{
  "n_layer": 10,
  "d_model": 768,
  "n_head": 6,
  "n_kv_head": 6,
  "head_dim": 128,
  "d_mlp": 2048,
  "vocab_size": 8192,
  "activation": "swiglu",
  "norm": "rmsnorm",
  "norm_place": "pre",
  "norm_eps": 1e-05,
  "positions": "rope",
  "rope_base": 43600.0,
  "rope_fraction": 0.5,
  "qk_norm": true,
  "attn_scale": 0.132,
  "bias": "none",
  "tie_embeddings": false,
  "parallel_block": false,
  "extras": ["some layers without attention", "local attention windows", "paired heads", "shifted keys", "gated attention", "value embeddings", "an embedding shortcut", "learned residual scales", "capped logits"],
  "init": "uniform",
  "init_std_qkv": 0.0241,
  "init_std_o": 0.0241,
  "init_std_up": 0.0241,
  "init_std_down": 0.0,
  "optimizer": "muon",
  "lr": 0.0127,
  "beta1": 0.93,
  "weight_decay": 0.0,
  "lr_head": 0.00483,
  "warmup_steps": 49,
  "schedule": "wsd",
  "decay_fraction": 0.656,
  "decay_shape": "linear",
  "final_lr_fraction": 0.0,
  "batch_tokens": 262144,
  "seq_len": 1024,
  "doc_mask": true,
  "train_tokens": 1221000000,
  "steps": 4658,
  "dataset": "wikipedia_en"
}
Each number is 128 + 24 x the weight over its row's rms, rounded and kept within 0 to 255. Layers, rows and columns count from 0. Numbers have three digits each. The size before them is the row's rms in percent of the matrix's.

# layer 5 MLP gate, 2048x768, rms 0.113, rows 35-51, columns 0-127
112:137103129085179083103148110124121166107149126124067133142140083114104127058134092119122121109147119120180131136137123129153152140162136124141148146114093103148133146064106123139119114110148092080138164135138150144158112132172146162092157158103109115104194088096122143148100094107132127099137102152087125127100130101115174147150154115141147136141134136151115115131138140121125123109099
098:146110111108139144144142145115115127117146079090134091145114091111165146157188144121120109150144138123136166135176136106164159084120103110119116147121157132099128105081137133079147127122156074168130129174135167161087122134111122153130114092120092098157134105098120145163144096113119186126146130158064141165102138160128121139147148124121093126108155082123185165143156141107162134112142
092:122137122131108142134107131171089120121124104099173121140174106145110148114148173122150140133169131135112158179125143115119105160146106159126151132134133130132118137100133106101149116097099135078138124109119151132140125102149143134109161189132113093146099112110128106118137095157126093101141163083147115166083115144115154110126113120100119100124163081170138125142144116139106112124143
097:139128129144133125095134131121138140146146124081128135120110149132122116135138136154096111113098145121086111132146120138124135089095150126141122164146148157094111148099130143148115141138093185106129114122140163132153166169121149125138129154116131128097118135106110126148136119165085127138131168105109096131111132094190145190146134145135114132131112131134188100149124131149117134121161
099:111125181134128135126138087121124160096116175138113126120114124146111148118139083159105132114127159112110115134138159107086117118127159107124130092142114134120164124122101162178126144162131124110114103176124116110164125108122146102146114088139156140160135105132091126104116078139129127128097124105157121113160098106179075107115091156140110125112102114104152107124164088124133125143146
099:145135104185103128106086139146107107145115106155139169108139078120136117126130160093135117084108138104086077141099115118095141174168121137133149132136150073105137132105153101141170092159169127159143132094163137129094114099174134125116098131123192119113102130194165121115069103132104101140102137131143143127139133095090140080142156131164152140117126128135128134175084114102115143145121
106:148125128160095124111133162160129118100138146114139109133158118101144123130164125104109132131169122118141134160109081157105134118122155110137161103096122111114109109091117109144141111136148124099186120170136118128133126104131109125125132149149136121114186158156084071106084147129130150100135116127085131132175164145112087131119113126143083101150157131134146089157080104093112160158089
108:121153168107113131134192116104115090100149133135142117172114146110129145132101110124123128111116183156153075130119100148151093135093123143143081156161115177111187153111141076139115121132145120120142121130156165142137105129100166155143114144120123158169118104106123087119148100146151114137133090104132101115154132122124172122141156105107106113116125119126115112107139123120088134109105
097:167155157111133160071126075066067095105162104151138129159120150085130141123102099143115141117139118159107088111124147123174146133159120125098118135106179104147097127142154133132058144162118120104157156146121153137126143171118123161135121096116094111120174141104157123094108112102126125149163096119095142142139115121107089119113119134098158102142090159121104140156143143109134074119147
091:127153130140121090154151110080135085105133103141149064153126153060166110132085121135109171112160142117162128150147098137096094138117121073137181133086128163124095108108101137126099162174123123118136133133095153155139125119109100142090113143102131116138143182110165150111124155116128119083066139121128150102137167144141121094132101142178121119105104098165123144123154123143089081138145
100:109122145126094127126153184137130103123114119084131140131133147126128097078140151135137159123107135148178166139136108111144047129107133120134118132105123111101116132134130123063116169113135106118135146127169126141105117143127086159078095150136146096079123114125133177165091123086154125168070102092114144182146146150112121108120107141106158120157129127151090130117139145133051108135116
100:133124109112150110138090156111116125107126139142184147096140129111124077097125137127099099168177118062141097131125146135120134167139116141080168107152125125140115117145118151138163090091097101109141113082086077128111114084103114128118114146094131196115135123161172110123131129120147139091168133133105109190140120097098092108066170084133152118148130133137111114160139139112122123115129
104:137117149131151155122135129154140149128153106142136079176124084141125126121152123123090098143154116125192118133132121147123116155167133122154146150123108163154113109129123101108143115124129119100113132102154131124120117078180156139133105155098144155149131144135166108138157146110101134094110136125086125118067148136142127108113108132159113136119112093152114138122114138105124125164106
105:162140127075133137098129155102119090150115115149109196087130103103137124084145093130143122147136138126144085106130126152140109146130127136157155121097083132155141124116123160103154088119174119140153121133115120160131119163135091101137170103116130158146088131130162125109105145107149097117145109122138164128144152073121132149154154132147110173068173117145178124109120147124126100104136
105:142124128081136117122086150153186103144146139089131085111087160148111128079130137103140104107133148096156137152151153103124095115144115182107090095155108134123145114110130094107176071076132151141092135133134127126133085124126126147118139089105155127098111130134128160104113121111105106110128101124137133158128178112140149143164134114138121142137153146147119095166111162108116165122127
097:158174093136133113140156128120156117139109122134152154119107126117137120127118116121135104119146092106169131094114125120136115119117103120103126088122136109055142129120078109128131093138105084116137162128142079102115115106120139128094152128103150131141113131135141100093164116091113115138092108182141120107070175135114195079125116100115133112075129162135138121117137128111166131145134
098:130125195140133104076147152093127093136109129103190093110135124145125118132127154154130136105110147154171114129125124161118110117124129088084127131126149133141122138148125136130144128116171122118147063123133167178087167139133138156116155119119094101163143106093148162140117145155125086115145167100152136162070148122095115135138109135098123092137107120126098152121130115151117092124153
# layer 5 MLP up, 2048x768, rms 0.121, rows 35-51, columns 0-127
114:134170151172096145155091103137131127169110109137125110098127130146115137173127119092133182120170101095112122105119133094121096128107107112141145139096116176116116149137126113109085120080130112129125078118135126157132078102118151055157130115152124122117086131074113080126120098141124084126185127130108153117168123107115137165122104134094149095074152145094146152140104103160133107141100
096:185136142147141125095130184117122157166131166106094132160118130152137114132109101124138121155098119153097138110115130135148144166097128104150173158098160110092132101110117130148144115139134130179106146102111122197139113137084101143166118118118088124118158170109104123136131117116139118153162093149150088118088143125112101140116070094090132143147123147129139136134159134125130146086132
092:106088146183156122114130124105104120156153128168158115154127148160152094123107125119115132114151163101113101136142155096124119159122100124085130100140134118115112119142162131167109148124149171111120145097144122129156177102118153164117110110126133156193121088121097160134146117149165125139099132110132161155140092162112136143155173081130143134147157113118165171105106146115127094122171
103:120113123087116144107178123100108123111136166117140111069141131153132142150124124119139117098160089136116130082153174124115091149168137134125129145156114109119176122154132153075135113093143120111118092142123123113153125137123177125139105070148187144194120136158135156097130140111148127192129147103140134100108110102133144081122121106128100096124136117115149107139101131135128135125143
101:144105126126129167156122114126116151165155096141074126147109121122120106112098130140146099134118126166119143098120114095133152130133138078115115149132097122142105116169152150092167138149111146154076127140129129072135149177144107165136130089107146114127120129135126099099122135132128136144137150160109132143114126130111157121110118113118083139140102131141142150130107141140156205148138
104:165138131117125114090171093177160140123127116114170121107128118157149155113127184158148140134137146122165136113102144112113109139162113132118176133131065102113147072074115161161134136119131164127082102116125103114088107130132123171133153142110076118128146121141139110124158170141123138116129133127143143096080157127126128104181137103121097116146094160130122150148123116112133173116124
109:118118099080184128111143098112106157112124130134171184118128099132142134142139102065145110119117099117162085160155148126132151171085144128084154097095100156122085149134155151075125146116125122089158125114136096131141115107098142150138119148143110109109105131172138155086158138152137156146092137116109134131111167179155132113136088154097156082073122089189139176107141142121090124184161
103:135092140118109131156116085137101125142139133162163135181133142131152110117100107135138094158164126111113130106167135119111122158161154147136163176160146114113152092128116119155146127137107115118144147146124112132162130154138116126147136067154134136136119169116149103157091132106143138100144127176130125155081179125098099130133091121144114109138111119125155110107145138110126145122138
098:142155111096133111135133113127118136095126116155109139094152137110108128114153144069101110135123119121143139133120137151119149134125144135123137141133136145175158124129135157154139076117157099116110116107112125140146100130146104065130122149173123141121116133120120125113132112097129118189155184107114168106133137105142155138104105135152157138118151129140118108134123102121128136132129
097:084185111103171095112103116166104113096096116141153083113147131112096123135103117087176142119144097154129152110112111135102127149113093117131114151093113133112110143134121166150161109072100131116120120103101143117117121132156116124093125132113113126145140168118142143112114133096112144097103105140137141147125145129130116074128117120132095137172112143111117127122109110134087130134141
097:144113094128186137144123099147130129172174145143099154155098088149136129130137121128170155115116129115154152133113128042112158133119129119123097142147069143132073114126113126143132146125122130157133115132132142146188120114125160132147135103127168134171109154185119110149158110090124147113107156144107137133117187139159156130153154172116077146153126179121147125080149141097124127143191
103:121151108089149152115138167114137127102164119128139145135171125158147175111119084161142129157138153103106125151141149128134090088088142146141153128091108125129142139137113129110105140170101134165137116121145114110129149132130123129114135152148135122120130128110131164122139110125143132102130141140155121087121161122129087149141110100091192111154096144138103148126124101160118123120152
092:109183120153092149126115119117111148132147122119129147123121158083088128094108145180127085124080098161134139157118135124088116128102133129150107145131126109128117139122129147148112157114103109107143130079106123110163078115117118138146133141122140124141096123116180098141111149129139158162169147144174141162176090141096133111099097125158166105137134125136114127114159138105106110173076
104:150116137105166106138112137115139075145132128147094098137113204093127167073120148107141117090139132127106108113132140146107157157106147098133165166109132116117120134119149085145101147086157097099130070119125136121113158117102172131119147155167142146111129094096131156095124145125145126121119109116147142112134142074080061116077141196099123118127155152150146138123152093131129098141111
098:131150125151122126165144103133138112088094134133120157103131098138112103169128135118139131120096086155123124076109137144118162098127150116121152135089100126114107160149168117082162144121112138130138128094108121086142072126121137133124128113158103161117130153103141101147162124152131128161143128102117137139134117109144144133094140116145097118111105126134114120085180107142088109111135
096:109128143119090153114117103075111155128140130151105111100124129105128149127092120124115098146126133128115088104137170126158094113111178156144117134136140113139131132143167195142148106166092110149206129145141070120170126105129111094131125125127106131121117151138083154162135065124116131130119147180172159106126159152134151125107116150127122105118124130130120125132117158137132169090163
095:123115089104099167134151136091136118097132120126115134135159136157127114119118117139100118136139046158123156131164131140133143177089119139097157154105092152085144129085106116116164124140115126125102133124117107097092102172107071087147155123106121079114126153129135145130143126094151114109166143146083135145139103108116089151122114139092131158122155095128128098145156113107146177141108
# layer 5 MLP down (transposed), 2048x768, rms 0.0431, rows 35-51, columns 0-127
108:129088112127169114117104152140166130127130146162201127126168157139148136113160150136172088141115127128086167137141136117160105107169171152159144152147089120137108123183158151139124133123124134151138098158101116104100119116159090141184126104132165144092104123114146132140135101126139061131142145134143097151110148148186119124135124124152136112144164142136119141137079112132132105144105
097:132116149105115149092122096125140100159091171107180132117106114157127146103081127136147138162113103165135125095109111127129143146141094120160147103121168154111127139126159143125144132141150119139157115116120120142164156149096118144170122129136120116120160113128154137133156097141121172138178104149141165175138096182107126145131140142132117187132109158150157118081129104113096119138127
094:127139154138125127172125156139148106106145116161159111170139145131087127138142121130129125132146138110117110151152118126145109157127116113103141177135126110135142110151139089129127128095107129132152118167155099134112134164153148105130132141128114106111098190135128121167120133130129131087080166106136172156141094114151146122120114124110100108117151115126145090091151126123153143120112
098:133140132164149130094132133129099129121109107122136116128129144118142136129082127109156175143106172117103125119113127195156129096158123194157143086070106122113135134148149122127147115156160122163129163122134123134113141106096176104141116114163112084177063130096119123120126126116142150152132144071115133128187125149115116090149129131101109186084147150114160113098139133123126128065138
097:126116131116124125103160116118105147177144192143102166104129139147118168137113158089125088146128128120128168112120159106104073115140106124146148114150076126093107165141129149142146121160111145115121134145120084129098157126112143128121092105109107111100126121144124140107162137108145122155096164158114086151098127135085140149120158131146121140168097143138128115134128168128135087112144
109:180139133138147129160120122115100122140111139121138099136086131123137102107173129087138135110160107141132145109125169168118169130157135099133149118128145150107138156157128133129121108140165168145093110137174147135108172130126154118132178113161114177099114116107076143122098098120091099145172119134131125141071105106110133134131107100147140185117133125130150136153083112141128130113148
106:113086125095110148132086092077117129149110163144135112126124101147124136119145161143120149131130139119154189140164147174144120095127173124112135139133116150161125131133132153117154121145150165146105120131153147115150140114106144157091140119124110117158136114147123087149173181105096145140125107141121131152104099120111116146157131156163121132125109103102103135115093125095118144117135
099:147143120143073194104097136075140116117092169133111141104173113114119114123155122109155176149135079106127163147106112136151136114161136148113138159132136112125095145113156139133149150105107104128091032103100131108140129143115107160117137135163092132139124128137136135158129156144099124133173141116156113182124049148146155147117127108142162159140086122163088179104108145142163129147151
099:112141067105151132119146099146122110128142147144093154132117100184101075089128169095141160126107096128125100146104133180124150072148131109126107127104103128152119112156176093138136119088127116136122174172149150139123124129120160126130130165108135158143168085113140119125168167074105126109188149148175105133102143179150125134113142136089125121192106139131146112144114142151129149200146
095:142150112128085127155202086078095111163156149169100184138099107091137107126151109064106091106130166127120122107114126132114108164178143133143192110132125138136134137141103117125108108104090111144177136138103185136145105128118132118122104147120122148092163094145148168145187139149122178147140117164149094090117167113099117132115076104147150149125076196158127084106138132189197146134119
098:121127158113114154097137102081146135084143101158101146084100107105116099146135108121132109120133111089106117098131139123129123085106105130130144187173132108122129152156154127121162152133115127118149087158168122123132149147091109133097152104156112186143149146096163119114109145155103141084166115108117103154125108175162141142085091133137085119144177126115127091121134134099121105171111
105:135137110165141137142141118142094129154147123133120141121137155131152176113103134086136127097128101112126119129127143128082112121136116115161140177116103106135100118151087138098103088148105132164103123167131126078168133120174081096101143125141172080140148146118113129151155114090115137121129115110113113126127119169121167134108144117077135111162125150107131156119115111123145083088181
098:111106145097133116132117122095123105104124154142131129151162130120116143130125136127121127123099165129115148106134158112137129156083163110132158154136107108141101154154109170107098074089139119124106138114151127162150123110143127132136126161127110192169112112100122099094131080112138123102141110170108097145137102163076112113122119134172162179125093116104095128150121179121134117176126
108:127170122126138137149173127109082135127173125132105161165098131128163152097096163097135110131186116088172104047096141090142128162117125130155183129151118137182132103097159152131149119135137142123160091122147141127118105141138113099141109119136135068106112138136149114144171148105164164088113130118170099127110147114127129125139135147102100189133140111157065134140136140094185115103125
095:128132125148119126122078154107134127101108142126129119111135141133170152144155158111159134129086149118171124136175134127134158150103119152137127158101141108182112121123126069119118145099160097144102092105141098092168158128125145131165088097118126145123122167117133142113144125113111135107131135121158125138150118118135146132138109073157167168118111115155127158132147091117137129149133
101:110107140101119069167148176170151107137163076107088113117176156147121099134115084144111121088121144141171127115122083118111094163113120126112151112096158126065147155092148124116137096124123116142106114107135126151129101113146098105085170168130119147144134125138145138115107136108119117099113123173127122061149166083149146151110102166129138117135154097193108129148144171124166181124119
099:105109133127098126127120164110129061120140104134134141162125138143117156092094149122110133150127124117092115092095170096144133149113105181166128134138111174092139153160157087135131117083135094167142142112108126143102125129118124104139152130171145106121083133101123119138109188087115125123157108131116132099128156147136127128114168129148137142152131123123146126125134135122124101152094